{
  "norm_eps": 1e-05,
  "bias": "none",
  "init_std_down": 0.00176,
  "max_steps": 10218
}
Each number is 128 + 24 x the weight over its row's rms, rounded and kept within 0 to 255. Layers, rows and columns count from 0. Numbers have three digits each. The size before them is the row's rms in percent of the matrix's.

# layer 6 attention output (transposed), 640x640, rms 0.0227, rows 128-214, columns 400-479
097:070136111091134122127155103086149128113080142146134118162140121144145103139097117146162124132126099111169159141157151154140113134116105122125119151147117151103138121086104076110140109119122137119129143179107125151120101174124132109081149115
099:168123097127117135145118128156130119106109145137113130157094148123106152092102136152099141112121137072140154119140111137158098134093102154149117139155170110074111133135146150117151106120072132141151108133133122138141147140146195131129155137
097:120155139130118137130108088135138160134091106158138128139130096117152159130175129110167106103114090124119138131147170125144111187137126146131116134075142155131142184123149130129163123117133113117147106125071162120112126123109136100124072080
100:126172137128138159117104082127120106140145090081160165113135138091111100137148114147130116152130158108050130186086110121129122114155123101108120147141118102156138166075141105136167133131179087120171185084144152112163140094131155128145151120
101:146118118144155101123155123136159116130129160151103092068122120127110173148097133158114170143095126150138121139178118128162129134134149135138095158096089094087126116134133129146146106149171143118125151108108113175133197134076089107152125134
100:137130108170168149144117123160175096134100118142142089182131133132109154091114101107137166109129129117188111124078126125092122137155091138090135104097115193114109153109131142103179086134110182111127128164128096094087166106110132134164114135
103:148093143132116072135139147125115107141109108121110145191103138111157120180127102113113104176126100113114130110136096130110121167129087115119125140105139185160136114100132152111137110129046117104035143145140155135166130112130085110138105158
102:164124127161116097151130146111094121143146143106140145125085122129131099146173189124146134134091116157124115162114143128118122158137155094153142137096167124133121142163140079110077128113129158114088182135186103117159100142129135140110152103
106:132077117089137166173121157118114112130132132081123177155107121127099131128143148157140133095142131114154141148172179117096097120140089125118142149156152157160108139174102174127131127150125096171132127157090155153145118134111108115141103094
096:095187113090148119090071118155125134145128124130169119137149124157106166124119127125168118161127136093123083134162097163139156141139097122107129140072134130144145091107128096109117143130142123147144172134117171094147119114119140137162086110
093:145135122158084085158162082109163138106125154136145116125138083116156136068154124157149131140142119150088137151087118130176122132096106141101147143108108105152137135155116116101171130133116135139112148095132095096127121119119074121071125080
097:119119159124116119106123097159138110113108128137122136158128106144168110120106131158138130112132138109110106119124126097144134111118133187153137073154162140141112086103133109158136130118105130115089162153149124083139144154109102129065135099
101:150121154134134123104174138157101115134116104065119183106095109150117161132165153156086116113126152142104160100137114132143149099136079146134128143084125144143121125128152137133161123126146096103104156128082133163136117117161122129120114095
102:139108122166134118158172085115131132091186120157103089118122146111153110117163133115150110145151169122140120116122116125153156150154132133113141159154119106129152103137140105094180127122209130082074171122155113187151149089142105147178188128
096:115164121101131164072116160120172144131146105114101169170116132132145130126139091128098100132081118113108186119145143167158119135097098131126123130122060142127150085156125142093125115137101138112125117108077168103129128172130122136132147127
096:119139128135130109110125128154088103127157110115113099147129092087122135122138129131078101162085096145148122095138173124096128165096152156129137139143073129107122068141107085133145148126109129149146141110160121135147138176141166130163159154
096:108149185117133140152101100074150127149153126139142160159117127142163154163122117129149131119118113152136149142111149105137119111096119136096145115115122144160113153106166135138110133140087160075169108159148128066069130151090098142120109139
097:153146116122079096177159118141083119134120129112138153144158126140127128153135119115123139101108130140143128142099131171112096109140142132124132104119078157130128137135126107104095163166141153119155140100147149120107150082136100132111131126
097:127159073156114121161168074110125117109134151146082094079114093144156124086126112088200118130101135100141124110108102159121108116155144096126110133091122148148154136108137124108132145136106103129136144068109159110110119135135113117134102098
101:122155106092094124116121153119117107163147149114140146097128140141129154146151148121148102185153132122114121149129095125098170148163190101103144156097139143133119153092131130094143118108126066116096141143146161134129116143151154134096119158
092:153148116136115122137098128108153106052127161130125136168106146131146122088107156144100100160120159113063139098162143122152139141130150118159129105145070103158137131098083129124087145168084193134117110108100137107056166140107130124148127163
102:158125160114136072121117112112134152084096122174085098143132126092180127162120111173152101138152147123141116144176139111147112113120121124066103191131148104171168124133127123091107140104131113084133172100110090150166134094117152093135103118
102:086135119101132137159148106140184108115124107136174122125111110149133120156140110159131092123153107107187107075147119141125145142177128157145135157108134107111131129157129139129118135153104119108123118096120147168096119122132136117138150131
099:134105090124159132108099119121100091109106133139118111140118162132146101122113155091126130120119143135112129140101144154127068121154186078156120098160152113168122112131114104130143156172126134118135146113097123119162125120138158119138155147
099:144120140103141132158128123137117161137101113131133116077086141132152104128111116101152122122135124088132099095141117130124106110129138115101116100105153120067111124126123117157102134098117129136137133090137129164122163131131096122159104160
095:157120101120155124128136138160171106073112105120132146111128155085128140151163181106139155117131176122190157123193093126162149131124106101116115125143152143060097127093132116118098155095096145100123140139168138124118142120146154119128151069
099:137148111121133083111117110122131107103157148158155129172139108116139146118150112149150143167168121107144130114071111112136152144100123087127156111179114132139125169128155127101125120153090150105128125147154140085148117121127141138137101124
090:131174115180152140168129127104098151111088158116140138064146126120148134140125110139085120140135108132107150164142139102152134182153150123151128121191144124114131137143094168087131156135074116109141124106110126114094118154141150119081124131
098:112147124110166122133140146156151121142129129123129116082175095116111103111147118137113130109117144157090123151105159151124117120123186162138139124129138167125110111108120127125089112152145142098120109146123092135112163119169144108126124088
093:101117122126144071112157096149119137146136118140115131116140137105099142147119151185117135185132101081109127121133152209123151127129089137169123115108100146146179130111131072093172144140110133100143137072129118157099166157121129090107158132
095:117124140116155117155106074117156115118157125138140137188142136150103099092127143136140105132129140131152142106090152184148133112112150125120136124104119152095141092148105114117134122118125167091156147139158130137112126142161104130132152109
096:094145116134106129129151115154101124142168133125115152179125124086130133152126154083113109105132118186122121107078133118173130163096134135101144117079116149115082097153140135151132120156121164115161176177104165109135167161171115148067127154
099:115093117065134179095126094165127102106143119080109112138168107108114160142111151135101159116125132136115154104172131167162144125127113111128135111103148139080116101107163140112107151136158133142130156133092144138138177122148115104163125113
104:110140133096097122168109097108159114131084119132140137228118112098135139118110127141167138148135148121125158151098163110127132140158165136111156119102146139092159127112107184097148115176118163120096126150099151056101113099104134126103096133
102:106124102133151098117127136146153156108131131113114160042124141135078133115143141162091153111144111119164113132108129143083087129137113121144098147159111098139152135122119132123126112119148071139099116121146123146144181127097093085133103101
099:112110096118176135170089150112140143132164162116132114144130160121124109125082138133100123122145139125118130087150092072102105129120123136111117142145191139132126118120141131122160159116152123161156072126171152093139153122136083107121083152
095:148086094111163131099138109118122083112133140120158149048160089126120108116140135101115114142137176146118139148068118135139119162132147156136104172113064121145101114116071145119123141124095114122148140143146119185103143130160105142140155061
090:100146137162115133142046146142128128122115089092133114129120173116163155141148173160096130145100144117144151116165136140110109138145122154136134125170135150103168153135132098145110131112106134137100133117128135164110131149095139114137193149
100:104113133153117110189139134089106120119088143171106115159131128142134133149129128168154181128130126149187122166177124102162153146093074043080162183126159124137124138153114084149109128129131185118074144146145111123123124159131136149148133132
102:147138123132176135114116082110100110110143127106159175159115137104165149088137160095148135152186106141148111121159154146102123109091152126154115058138139182087107093117132124138155153123127140117136128114134139108123130170144137147178135169
105:148071139084140128078177147131113104122116148118160144146109112086119116124118174130112118134125129114092149140096178164141129104144094157119160175096124175119105106178135122085120129123114143150139133125142129126120114137123100141094125123
095:123111127104104150116133123073145092097157131124154146073126109147106134119178092106139123069134135126184117073090155122132160099170159096124124121114136121150147127110107136095110092144106121092141129144164072148165104112118141115098117117
097:081094140115091127149132126094088117125121141132101135164138147151134115143144119144156090136110155118136175122154189117120160124142131181121158113115172139098119182138124135120161095144104100138136162128111125129147108128126161115101166130
105:137147100134145153104135122151070159145134120122117156070119122135120147124160117130134084167166113083091148108160158155102138192118124134166145090110111160152138153140136146145136174115115113115136157101109127127176153175129107136111112131
094:152154080090177121102162117158136107101123092148153055195122128115132146134160126112058155142092123116156110110154133101177126147147083124176109117143103140127112152111135126088091140097080063139087118117149114106116163133152149149117108143
099:103125086136145149119146110041113168116122095078153114093122148122129104139089131147122132155136132131093146124119136172107140125127105140147120097142149128146154121166133137104118132110114133124119145116136093204131136100129109115130088117
101:136108104118079082127105139150118102125139153164137114068102130113130163111178122141143127103116128104132134133142142167082092137188116145135114111151098126143140141102166116135128100116113126114120165133158137171113108145155140145125135083
097:127196103137078145142135173137122159115113169131112125078114165148123101156119166099148121134126118160132135095142113156104128161137132116094133124123114115083124150141122101133157140115127132121142130138150109167159162130112111133122151123
100:143138149123141086112139145161089120130099117157127117157128140175122174149124120111166111108167124175154137089118103144145140136090161091125106140153088133081144136143159141126146122123139148127153108174091126117122063130100106121100122098
083:165102131114124123119105142138116127103112131132118131116131164139113108122154099131118121123110113095155155127067106125148135143153141142134080138178166127092145137141097101131159156122125106142121112119150114050154102122107117107127162090
097:096107204179133136165123124108129118163109140098100101095097168131128146180115120139138160134086136160136117138148151110119133049122104141111141127110118145116112153116141151122163148099153118137086118112147123064121115132108116130117077123
103:102116131131124107133108084134166092151097140148167139057152168151110089136083116114128130095157134124125096105157148128152108115132169124170107146110116111146100141150144161142113107080105155192110163125139154178123160106154141132093189158
094:104128145117102101128115150127131158110102134124111094151088093152151157126105135097089147121137112101135108115109115097136095165175089144139120175099097098146130126150161149136113127163089101163167125142098094094114133133117122157116069154
093:195128143119145143106151142120161148120117114104152116180122100172101120143163104131151090105129131110145116101093135112088152082132135158114097113154094159103118119101124129123097169175160123131130110115127115130121165107134156136128152143
097:143120123132193132168087121106135148149118140130127117117115139120148120118121137153133122130146136080147128169142149109091150094160138128159114112153150122123118131151095119132129136135143127130168199102154140093138094151123141116158137128
100:136123158088155125118108180160095173127083114115136087083095166140070133116138166107127145129157110132139122137130130135116145137116113108108156119145146109143151104120088115144129153125131119099170115115130102085100120161117126106145183113
092:102148114121086146105152127110105100133093161129119094105138128124115116108132106096153121134138126123109152136108099137110120111121101119123125127099078201121113137156147161099142138135135109123153153123151111111120136144137107118110115116
097:103134152122130124125122166144151106138094122134128103113112115125157132097132126095142151110105113172117131107162166124160109148139129135074133131124158148122115102165102114173121110121104176114112119139106116143120133147097136110106112096
097:129117070139112168093153109098169102127155140131103117160099108099135118138104102121125116157146137157131122091074110113089133142128120122129133148100131140140135131123135102087123154154118132159133114110123155114134118133136113133103098116
102:136129187143095123099135145157083118132097102087133155068108111144136131167113134152140108141143101108111107172144152146171159132113136091129125135136080162104172162099111110157151169132168137130129137127125138147081111112096123125164149133
099:126134130114170109137189182147141139153118107116088093134141128065150139099094133134095146136130172140151078153185108125092092072056127102137104129104110099130106138112098115152106119146103126110138131108146106114116124136167119153148118175
088:125140108167141126126061079121146146136182083128138148234087142119158125120086137162099133162144125123199157144116116101140148134110112108134096145116118115161176135166104106111129118147159182143093098136119134074105106151133135094111138111
101:125178156133133137132073143104126168159153120128137150158134105130187154120144155121126148124198150152145106106106112133114129135121132103103109133142120129145128135124117122153136142088125091123119116148159157148174151156169100142182118084
105:095112112103085117134131161088113120119129110095103183141137138104107093173139120090118107107109158135127145105108174108130131119172131098111089159139097124167145135123139123151071110134169108129091111125159110151127101133145123134128115142
095:124130106082116147087170129129130130125145159118111140150085143129165120122156151115114132141140132092105151103139098111133129132179085146148115117127111113114119055132106122076142140133094107116159108160098141117119133130116188152120128194
104:141126090166129111096150087178101130087146155166117129165144078122113155112187108112159104119147093147135094127148097089104100123123102139143128112089125133123120114108156115158141142144113095173164104156159184143135102150164147142123067129
097:130133168138115121118162152129104153113114113131131121205105109102114158078129112125131138144105100129190097093127122146180138135133091145134140082107177104152106126121142141151152139144130136133098112144146133149206143110147123129104130152
102:150124145109129120129146106167156122117118107111155136139127158112126143119140137121105173183150134132166084128118142153143091145075137119153130143139147134111152141148127112134105123147138115177156123107165124105163101142116173133160156113
096:092131089111075149132117141150132138090090132108105124103135117080131187163140166138138136136156132167157104150187172149145119149150099082105094132152103154125126149090112111129107131117135139124124131112085135133143115110156153103122115086
094:134104160137126139096139128124134147151132115110162132129122197119090137138113144118077121161112150153160133120108103107170137133109138134109174156120165127111122162126109086159139118138111128159177126135109133160147142115097153104163149129
099:168106148119096146094132179154101120124135138169094095128154116147169134109129131175155119112116107137108151093147125142167120078120150168153131123113119095108144140114136101131121138154143156105101125096157165137138124124099123123111091092
101:179144126146096136127121160130139123145106130155127149141140133168118116124139112152112171119132124135147132133171097129097084111125145097197132132126113143174127144099095121095142112154153126161078142129169110096179112131113130128117073088
101:116117160127164138117107142216114099122123099111124185154140147109099140130147128101135107144145153139151167115187126155136074097133133123123114112160092164146151117128106107129155144092118125139099155131137167190118154121102158166148117118
100:065131139103158153147106146121118145112125132146100171111117114112119138191185143128142081147089115125179120139123193133163090118105097118141103171129154118097132141098110165106136114118086127137131124129130155146102126117143144141116190079
099:154135117173102106121149100094112147097137170130134120156127130147100162114163121096149160088152134129145138047153151130130113080195123123126096088125141150141115117127122092150132087151135154156100108183121144122155104135134126127095116156
103:090089154116105102142151142107087118135118138124108070093096105096123163153175138097139201146134130126152148120170178101121150129181080111125170121170108124133123113093139138125093115127114116145154163146129106141109130126134189127127161131
094:105093148113136087141154102115129104117133141137094101158095116108124120109114154149120102122129114092127144121191095157148137099111127141094121117106106126089176082134140141117179164116164122112126138128086137042098119107127158096158119130
098:111106166158185132135143088095099166142128112160122123132139100077141169105160120143149108133086095131144136146132152118122103118107163122121133123085147163117126121128130152131110127106111092088123100164152134133106087154134124113081119133
102:138142153127172130148094193140120108131116129138082089148101102104111154146121131104107144142147120153140130139119109094120141126075168111087097155098121140135105134130168148144121122107192108166150143144125134145140175136134101132175144148
100:132131119126129103138142099141159137157144130161117116124173156129116161092154125139136123163119134134117111099122152125146128125102145109160085094119094136104159122126130132086139120100123120145128120121116111125174145142179134103144145058
086:128138111122112104120131138120100115120095159129163138057142134121110101146159134115127137162145092135078074184199118104111122133103164129107123155124180079114146150115126135136145124083101111137171151127123098179138105119155105134141133190
103:087140149102152122121095108154169134134126122118119117161116113137175121131111106141119109128107118099115112119111132083156122125117104120173111159101134104120110124187144142106156115181183130149125168119142146151131091132135125116104114143
100:136158133155088144120085115131148129111141113144127131055126141121151162140126106114174128118089103176114087121118134117121161168134121133127121135155138115131132141101134121145131160105138154134131124139129137166147117116110094102141109114
099:152159129113152130130163114145117134114120080139098108098112125120152129109095146168088110135120170157105140140115107122120144109086120130073160118081146128140150152108126149124158115128115120145165156158123145152121133092072126105162095104
099:136108107096131123134088122114152146100138163100163095081145094102165129111114114084098147152117104101148096111122150188128131136131093096111144079156136121127130115137129142154148130122141134178085145167131129127164136080098130133056118095
106:159148123118104162080141082091108126091110121107116150101123150155112174122152128137134102100132134136113159120107123159109137101092123141135116139099082129104151092140102170169116121174141138133129109149101153071126176152120092116135175081
111:116087146113164137173119113147143151099140090099114124133089124164160091125088096137146120133114152122123114108131151125127127137159116120146125075091107168121130121080162112125112155125139110146122096112104109161170119106121171114125128126
# layer 6 attention value, 640x640, rms 0.0371, rows 129-214, columns 400-479
111:166137151158098137070122123160122116109170145130116137119130112161128115095135095170129151125141092135117117131124099139174105136104096138150116169159133127096137152122120106099123105123111096159138099133112087125114069123082103123084095120
094:152120172121167151186133117099151163134109127157118115177109123105135166138181115069142122119157136126164115130128116119147100121131117151120137103141117086138163133105140127135154161154152102133139096132114123118119124125120123119081139134
095:130167126083094134146162097148114152152145095110120119121128138123148098100092139122121111169127176139092093138141125112106154144130126148171121132151140133125113140143190110086163122127113119100124104129186143151209120103119146110132121132
104:101153103173155074122105147173195093112127113120112146119135175107105151126119118126164171138142120142159112126142144125133129147155124139104148141089102122099131104084161138173138111106134123147148126099116124120118089145117145122139149118
108:117074162099144157151114132108168129121171173116135117150077104124163116139128109144095175112107116116132104116121119139105127126142110120112150103142121165135110150159121127099098118137165150104129117129132135133110120131106130147136113141
121:100099183096142070167088143138123146129136124148148135143109146111149152121109103158093127156134097132140154146108125120071119155129125139114103116153095174125119110107090123098111151151083110117056146151184112153204108129111084127097133112
099:125144122130131140140189156141145151137113151116156117150121125131145152172119143102125133155158133138137139134116095092140113099137113131148132123102079142117139129102130083151133083159112088117132110182159117135096145122079111149110159117
102:160196082135097137165133137124090109193053121108131141108131112129180134114144129135120107144144131132117113108144126101185122138113129124135117146158140126183099166118096179117100090135149159143149091114138179138150112156123135126194136131
104:114157115104140116096062092179092134103123113150123132146143157129108138123132144131163139152090163129149130126112145139154150138132102143144150146091117156117140077132162117110164174115141139136141146136138109121165114116162103112133145108
099:090120102122117131114134123101108129143108119120145136139128138102107155104155165158165137107105138138150113142107120140162127093125104133126176135109098106114133121094143136155121111118129134126146125099137099082075128130152100118124092098
105:162110125119152140142111121103105117092087143114122128128170123123138142166119154170098159108139186163111100116148121152132115112101076126184165068155155094176141145121140117162121100154127130112109125139148086100135129122109135113131146149
105:190145110155173113123106145190132100123088151126116119121094162131074123162128134113165132146159153145127163107128134150163143099203113142087122170104129147164092142124157117102142095116132123132113109087091154121074106144134123138143089133
110:085154121112120082137138141154089122099165108146145138122166142106145124143088150136169079120126130142161132127152126091139138147155153147171113159143120139114119129069099116100138138111104152120091104181162118148130101098088098138137124123
116:153094132144147155169107141125150124160097162133102177159099141149158122117120093144123091116113134095110161102128130201142118132125117117124115103118084106112158091113076132145120141132125147144113113111122121102143113150198112145161126132
107:093139116105134129142096126134133162145153133127153130115112126127156116096109079139107134121114093131120118120139129172083114193169148134116151128147116147105110105135105084136123162092140166141124121135133132153170127135127136139161094097
098:132117177166128137118112067119136148141104126121176173134104101147146105106126101122084157114128102121100105156137149146123113145046112120112155114138140138139104150152117130137125225152103107137184084110117125109136093137113175107123114124
095:082140120117115114145131131134140146144130104141156173116156115117126106184121097110118143179160136143123113148138150183085141113169143141142146058140124132152101150131149132124132204111120171159135099153170147151131112109127144135118109127
111:149109105119153123154118120121139103102163134108125149149175159141117113117151142129166116131137162141169128133126160130128142110172126134117154090106125152100120109141134138148126149111131124134124099146155133118143106122165109133105111138
101:118104135103142114121140106105153147092143135128121153144131164148083082155109094121115124174163132124122138154171128132111177153148176109116087188132118164121156129090118110158145172130122110111125134156144134136191136102166135144117128134
112:084111178149114105138150101141135120168148129150118159120142117142110138075105118112146113089131149116084106129136130126160160141110161125129108098127113154139123139127097105103133078130112131147142174118127138131116088130124118128095124102
101:135158159118136094138096102160113121141116143140116162127165161097173161132122080147121094115131122122128109130132144141052125114119111141107123146184137161134150102093159156096129111136091115140135129105157100127140157144084083136133131114
106:108101121107144164149119109080107121138145092164152104122073119111099141150143181097137174139112130129162085150104151118126161102128170112113126100115114163116115129139191129143102149078142162126131126117154121160120181114136141142099118118
100:094124101097133124160113144126158129134132130081123129092127075162145116151082126120121113074118130085077133121113138200137113102161184109106152118127162139133139131101108135115124109151126143131112156128131118154163141150179153117128104136
118:132175181166177111153139113134121115159139126125138122116115174112135148145156154120161146102119131118127100145114122136085123111142128119093091086141111147099078139148131073155155116098116143138140171118162118139100128134118166132111152124
110:163131087143095151109135119156093112106118130136109122116157154127129180163133163140181101146128131132135114121161120106163095099082106146124129104121129148106172126095147117151123082135158129101113134150104145117127134128087108102151124108
104:094144135120126141095129112103137115155129127164127137123165063154098109138129147114127101143149119143133121122145102091151120131102125119143141127128148115169139130160109157086135151143140118134132146153149166126132139097121107130115104126
105:097146173160102123094156143115135183195132096112108123119128126162094136122130100126131085097161116119119146120079112088137157136137138131162094125126143113138120126140113124125109103189115115104137204145174097134134158141197108124100115122
107:085173121088170123089099113108137106153108100125162114097127152115113110146167144112136158125133137161130096164120136161160142069120153152123169135079126201113138131172141120100111136107119103155148119140119111127141130132118149119145134116
109:147089140178116112188093098130128133175161155139125142129107157149148126114173087126182124126121162116094116100111187120108113182143127157120123108175136100122121151118104114158133162147122143121132185085121154134130120142161130127121096131
120:115143123125150094109133079139069136131144131117135158142127138081106138140118143116106121149110146117175085124113140144113135117114144154110159128108142143132127115107165110116115144109151143147145173131119127115143115151153124152108112123
116:106125125150169113135122136138145159119106145133144142140150153093137098147124099136148145153141126132127096141124111167055142133150130132090103106118127159106124116116106099128126124145113120129140059155139130117144112132112133128142180133
107:135134154112123174174102093155145109150105163112132136126107137124178136113106104135140090141127112129092126089140124181102159133156132110137130160134170142123104117167098118121119159112144118141133105109111132149151117133161119157186152103
107:097109157122111120147134101135083124131145139136145164162148112133098138103120101125160125105117110110167063162104148156116179126081149142082124142160130178079104126139130122095112152155153101107146139081168147137128108144100107166124102115
110:165171158152129077152128140144145146159154107105129144111107153154092131123163079126151075154140118142124104137105119135081077143138118150103120124148127150143142132134129123117139135091099125152085201155178133143178156132121121113093130130
114:058126116115140115088077137121102130163137106124139126135135082106105124110099155106110150125154128082110137128144127094104106140119147160112146129129187100163103103110138157075134101115136111113142081165173122133153132118092096125137168144
109:145186102124138109090138119103121109069093121100143101079171138137128134143108168109129129163132124146123135153120103101179133118119129129146145159067112123142156129103103116145133102107090130142141116147134142115134122114113148122111139127
103:129156151119096110133147118130157131154148104122121133079099137121153147116132082127129104114107108082097149095132117154084129138167149130141137147179125144138140135125127123115113107113125144182094175114143134163127154139158130162100107132
099:099121124126080086160123148142078099102127108161149137125164078116136149132139115094111120136124065141145129134181118124110117178103104098113130126140119109107123092143106125122125129107122132124096083138172139150174113122109150158163136146
105:137109124118135155160130126109136145111120113135131136144112116128134112140108151151111136097115128116100153099157134161095140130155132121151142085200152150081112127102108087146106112131141160123122141190156158164153157122130147114124090130
115:111173061116135089076123121157049112080111133111122154119144128117154116141103191149120132151128145124150125173122153104129102127084126153147135170109123116171132119101171126115094114168111125119122088109136110119110092140083095127151116120
122:201155085080097149107155126087102084092137100137142131107119116126113125148163179116139133109111124147161105126110138080156134075128132140137178170084110131125137136106151125124125174090144110173134130110135113141136136130120100111152096142
095:192054136104136136142149115109160132098145143135147145154126123133127154146118105114108149102125112075108169098143151161124158177157119116095169094158122144149140155127151150114127111143130173122140110133121129145135098133191176106093079146
100:177139148137119140136111125141116153130142095128115113116128145143143109122110133137126080144159129119079135106127110101104108170193127116133135118129116122150113120102147139137116182067108129127160135110086164151176148108140130115098105122
108:132120140127120115102144118139155117112127132140136138146142119128143127081125131139110091133119092095127103160155132112174101164098117117122106096141139155106137151100101126155141130133094110131114148137102101135121110137078102142103117135
106:168143108139127151124160125070173133149169103131109096098114159129136126127101151153163144122143133142123111122130130113149147132132152146132134146139168142160108124177135079105120144065095151118132156122128105152105149140122113130138090120
112:162145154134114113132146128119074123089100159111139156103171133129101136142155116165166098134147145140153131150121146076115071150134086145171117090139130135098156144102158110088140088138105080159109159148074139121137140128137138115077116115
112:176149128156119152153150192131137142120155146136124122122095157122098136139123154154142126136096109132128130101153130146082115146180143127099118143143135126132100130145105102181141136107109161114118128139093138163126150126106106112151125122
108:127101137144159108118109159121137134143120135146111125164094092108107133165102112110134127147166130114135168105125119153106127107177131101093112117127135121132128111108125178113127100112148148120110081120139137129112147125134122165100114128
096:100122153106125111147128138111092145152138104114104123104140113077116115140092133153122127162104147122107140125094115135116118093155125156134112139144133130137138121109146105101113085115136163103120126112139140096159157119114121140118096102
099:120113126153152087090118120156128110130141140130107127118136173120093141159146128159141113142163124124155144130118126114090126093101126154120122076124104183165127153127107133136136131147106096156116156173090108126144095135146136138126181127
116:104112135134136106148133118126115121121145121111141121118134156110089126152121088137108120100141087123138094125124132105116125159105132118117083080069126155128113145126118094135132133115101130163112166162084149135126118123144154129112170133
102:091110159164140125124088114156174157160106134131137158105097089135125130102122095116087121116131070134097110119104142171096116161149098111132131099086113143142092129125088146136110151158122159133141140102145092145148096132127154130137115105
113:126125080106121140098115107148133127121118130120131147090090106130128099148136168122119128150095123128116115110123124127163135073097131120154155120097150140151118138133155142151097152124157137158101153098077154134113145109140118141151097148
108:172106123112135181165131121075107138160156119131118099121138096135104134135139126135131137085116146110084136131118131133133138128141105143156156097156134093103147156146149115101114135117156149152170153131148139156143153134156144121103076127
107:098145100111152099130114220116116120132110096110116111123142147139117118112128168121168120153139133127142134110154148109143098129130140136136173125127117109099118114159133114151112126100156153075156106107121138131105151138133134131186124142
109:155166098068125129123113151100129097064126135101137121123137131096093108121127188116104141123109095120149146107147117115133121078152137142104150165114123166132129112146143131153144164079157115150119106119156153141110129123155109125153102156
112:104142081149175140108109115118126116105097140109128127140187154094092161126131153131156130152132144149175129133126121130152131079103097124125140141092129123103196127127134145134120114134147108139173085133110072109115131139118127104125125117
099:108124111109111178103089116110187101113149162126137144105113082156156100133127153100130142148120146122131115119106119151107116160113153104104131108124124162137101136151098147135089133095144141123115113113142121117143093118133156111147140132
111:124160154179133146141122156156167113196130096127130163128118154143131137133102103114195112125152135120095117136119153147099148134172144128123112158191113167123126132125098159131120118151091118141128179139194137128137146144125093152123152138
108:112108156156157126130146171141162131162125129096127147121096148133143096107116103134109111133108101117115136127137119160080113129146160113079129113132124131134118122118089112121127126132134158129119127104139142150110112125149164133130116108
116:122081135164106154166120130125134149153148168125146140171113097128169125116119070123103127125116137096165130131102131142097141136164139116079102113176097121116114149097085138129113141135153149130101113113152166133121149132153127155150098122
106:109128146140157161130064180120137161110124139145156114147145121111166125162125127143103131181115155178166157130129127143133147110151119129136111137154126107126124145154118142126113148097108098129108109159171096121166147108132105137137124114
107:120141143150105135117143132128116139121128146141110154098159101108154105124118160141095133131138137117106092132101100134101129163144163110114133128097087123169114137126088124170115138150106158096068119160134119153141129125102111126159153129
097:099133142129143174129114120124150141154123159146133137119096091148155110128089118098109185121139130099099155107146104113094100146169090109121099121130181108134133124148108105109124146158112127133109118142145112121118119114087146135105118135
104:129132149148113128120170100144067114122110185123109106154136101127113122128132147110128109131153087110152121150143076044167155139092106122140113116136172133154107135122128090113168110136161099136140140154156161127090124128072131158103098112
094:090103132137127145123117139155151144130112150139139121148155130131170127095153101116085145169141137122182091116124135113135127175105111103124133101169137122101097128130098086138141125132122145133131117095107125114093122113128154140140152091
093:155074103152129076085120122184066124124175109111126141160131094128117107129145108146112142151114152105165100160116146144107145150096156146089134142156090111122113107087110127135100084138135177114104118181132135136137117161102145137156083134
095:148149090087130162183124155129117148132125163121116131135138131139153147160128153135139110143153138159138138104172166039143073134139109159147111181149140089114154117120099106148132144122158138173136185094123135126146160109143127139175150145
096:156093120127101123136092139090137147111113112149129145142115149083178103157134117124132122119109138098125145109125155124115129147127131120076120132093118130157149139093131137128127127128129147096167098092110149134134166124151115131134163156
099:118130141079115133128146149109115119140125118162128155138172160113123124111119093127161134130139097129135104135143165145146104093114117146111133123129177151101112128114164109143139123130131126129103118113129133106105143109177118129112096133
104:205144160115119160133089140100142117088107129124120142151128113175144085115157147129126124116174140151144116120152120076147145082122142123175094117163118148144164129145088143137116097129143126144076130103199128109116161121144164121128145153
097:142107149127156097154119112173102128097144163145135132155176128084157132094111141192189098175145138133164106140123145126124090126134141156128159083146124162109121129143126084100092137089147135179102152188161132135159120138087089155114104143
108:109132128149118185141134161106108114046141146088127128113159093123131127154127179147132162164116111139147131139139134112108102130135100135131176138130113124118137105124124146163112151124108155097111143089119138142099135106088116139127126089
107:099151117138120105166127112121162155158113149124159124127119117129177157095126142137119125136136116108133131098131124127073091124115119138117111070157157108112124154137087129092121129196138117167130101129149100125180117138095110119150144129
113:132137119147124097144153135120129100131124113095112096081126129140155179130153192132145153110176106131135162150150122099125088154166094102149152140136068093131141141149123107145104126131124137137136182136127111145095113143141169124146139128
100:088134156128154092139083094157145138180106132118118152140090138128128131086143081080141165111134092074124167116106141188140137136120156151076124139135135111113148119105133151118128176138155138200153156082105128084119118145162115139144139092
105:074131131145151121097132093130123145155102102135134128117166124109088139103143147136121117140122098099135109172103124089136131091104148132119126129077112150130168128099160123117082123163109084133133093133113116109109138135082113142135147130
101:136101101133155161097129126173141143147119120156136114155138070125115125152100141131142131131140120130101115134156099177147126132143123118108138105134163167142116130150144135158167106092152157079131103151123150135105127106061122126166133142
106:163139138106137134148112099132144115080142183158122127152155159094140142147161140170142119121134106150143127107142141140160171106168093127112117127151109163092168089098155155123154133062135137143098118106144135122131129124160092095139090108
103:150150156143118127150130128100163136177127105104136116134122186158127125128124119113118150084183107121139149136133118119070129139104141114160116138139114097131109144116101107166140138162098130160137175115139129143164131143138123109142172157
104:136098140099117105141119138138111132115135148130122108152127097144129145128113106091120103141128106085157138120123116161169144165083128100115127149126150138064116119145147148127130168168164129105138118094094149135109109119151116110122130147
107:081246202102128137136119143086118116169089124115149109124152149111103166123144126138158130122104126155102140114099128087126134111159146139130099186163144138118123107112118152136116125103151096200166186120178101140167181108156101124151160115
114:113140134126130100138141127109154122176133121114140144152141179095161129138131090103138146154131142137119122150114176132101169118134121165120156117164144138146102161118167140165102130111129130115135148137186132127142137146156142140163141120
097:122182138133155173154139162098116133143087134090120132108132160129120133171111149155150102150149141129136099094140123148122123110125146128185126159148144108106140133129127134113106068146101147183120189143172088115095153134160153114166123116
102:171144062153133188085156124095137135101099107101128137097145135105111153129099125137111148129133155101134120139127135155120141105124123123104144129121127138152132098133136144161137178121101131148165064129074149087095145129137158117121111113
093:125117127161147154120089099129106119060171121119117094131109128136165134136159177152123160119111148113144139141128122103143102126163102116152123071101079167151122128093121097153135143091120128101110111127087123142091125136141148156129152113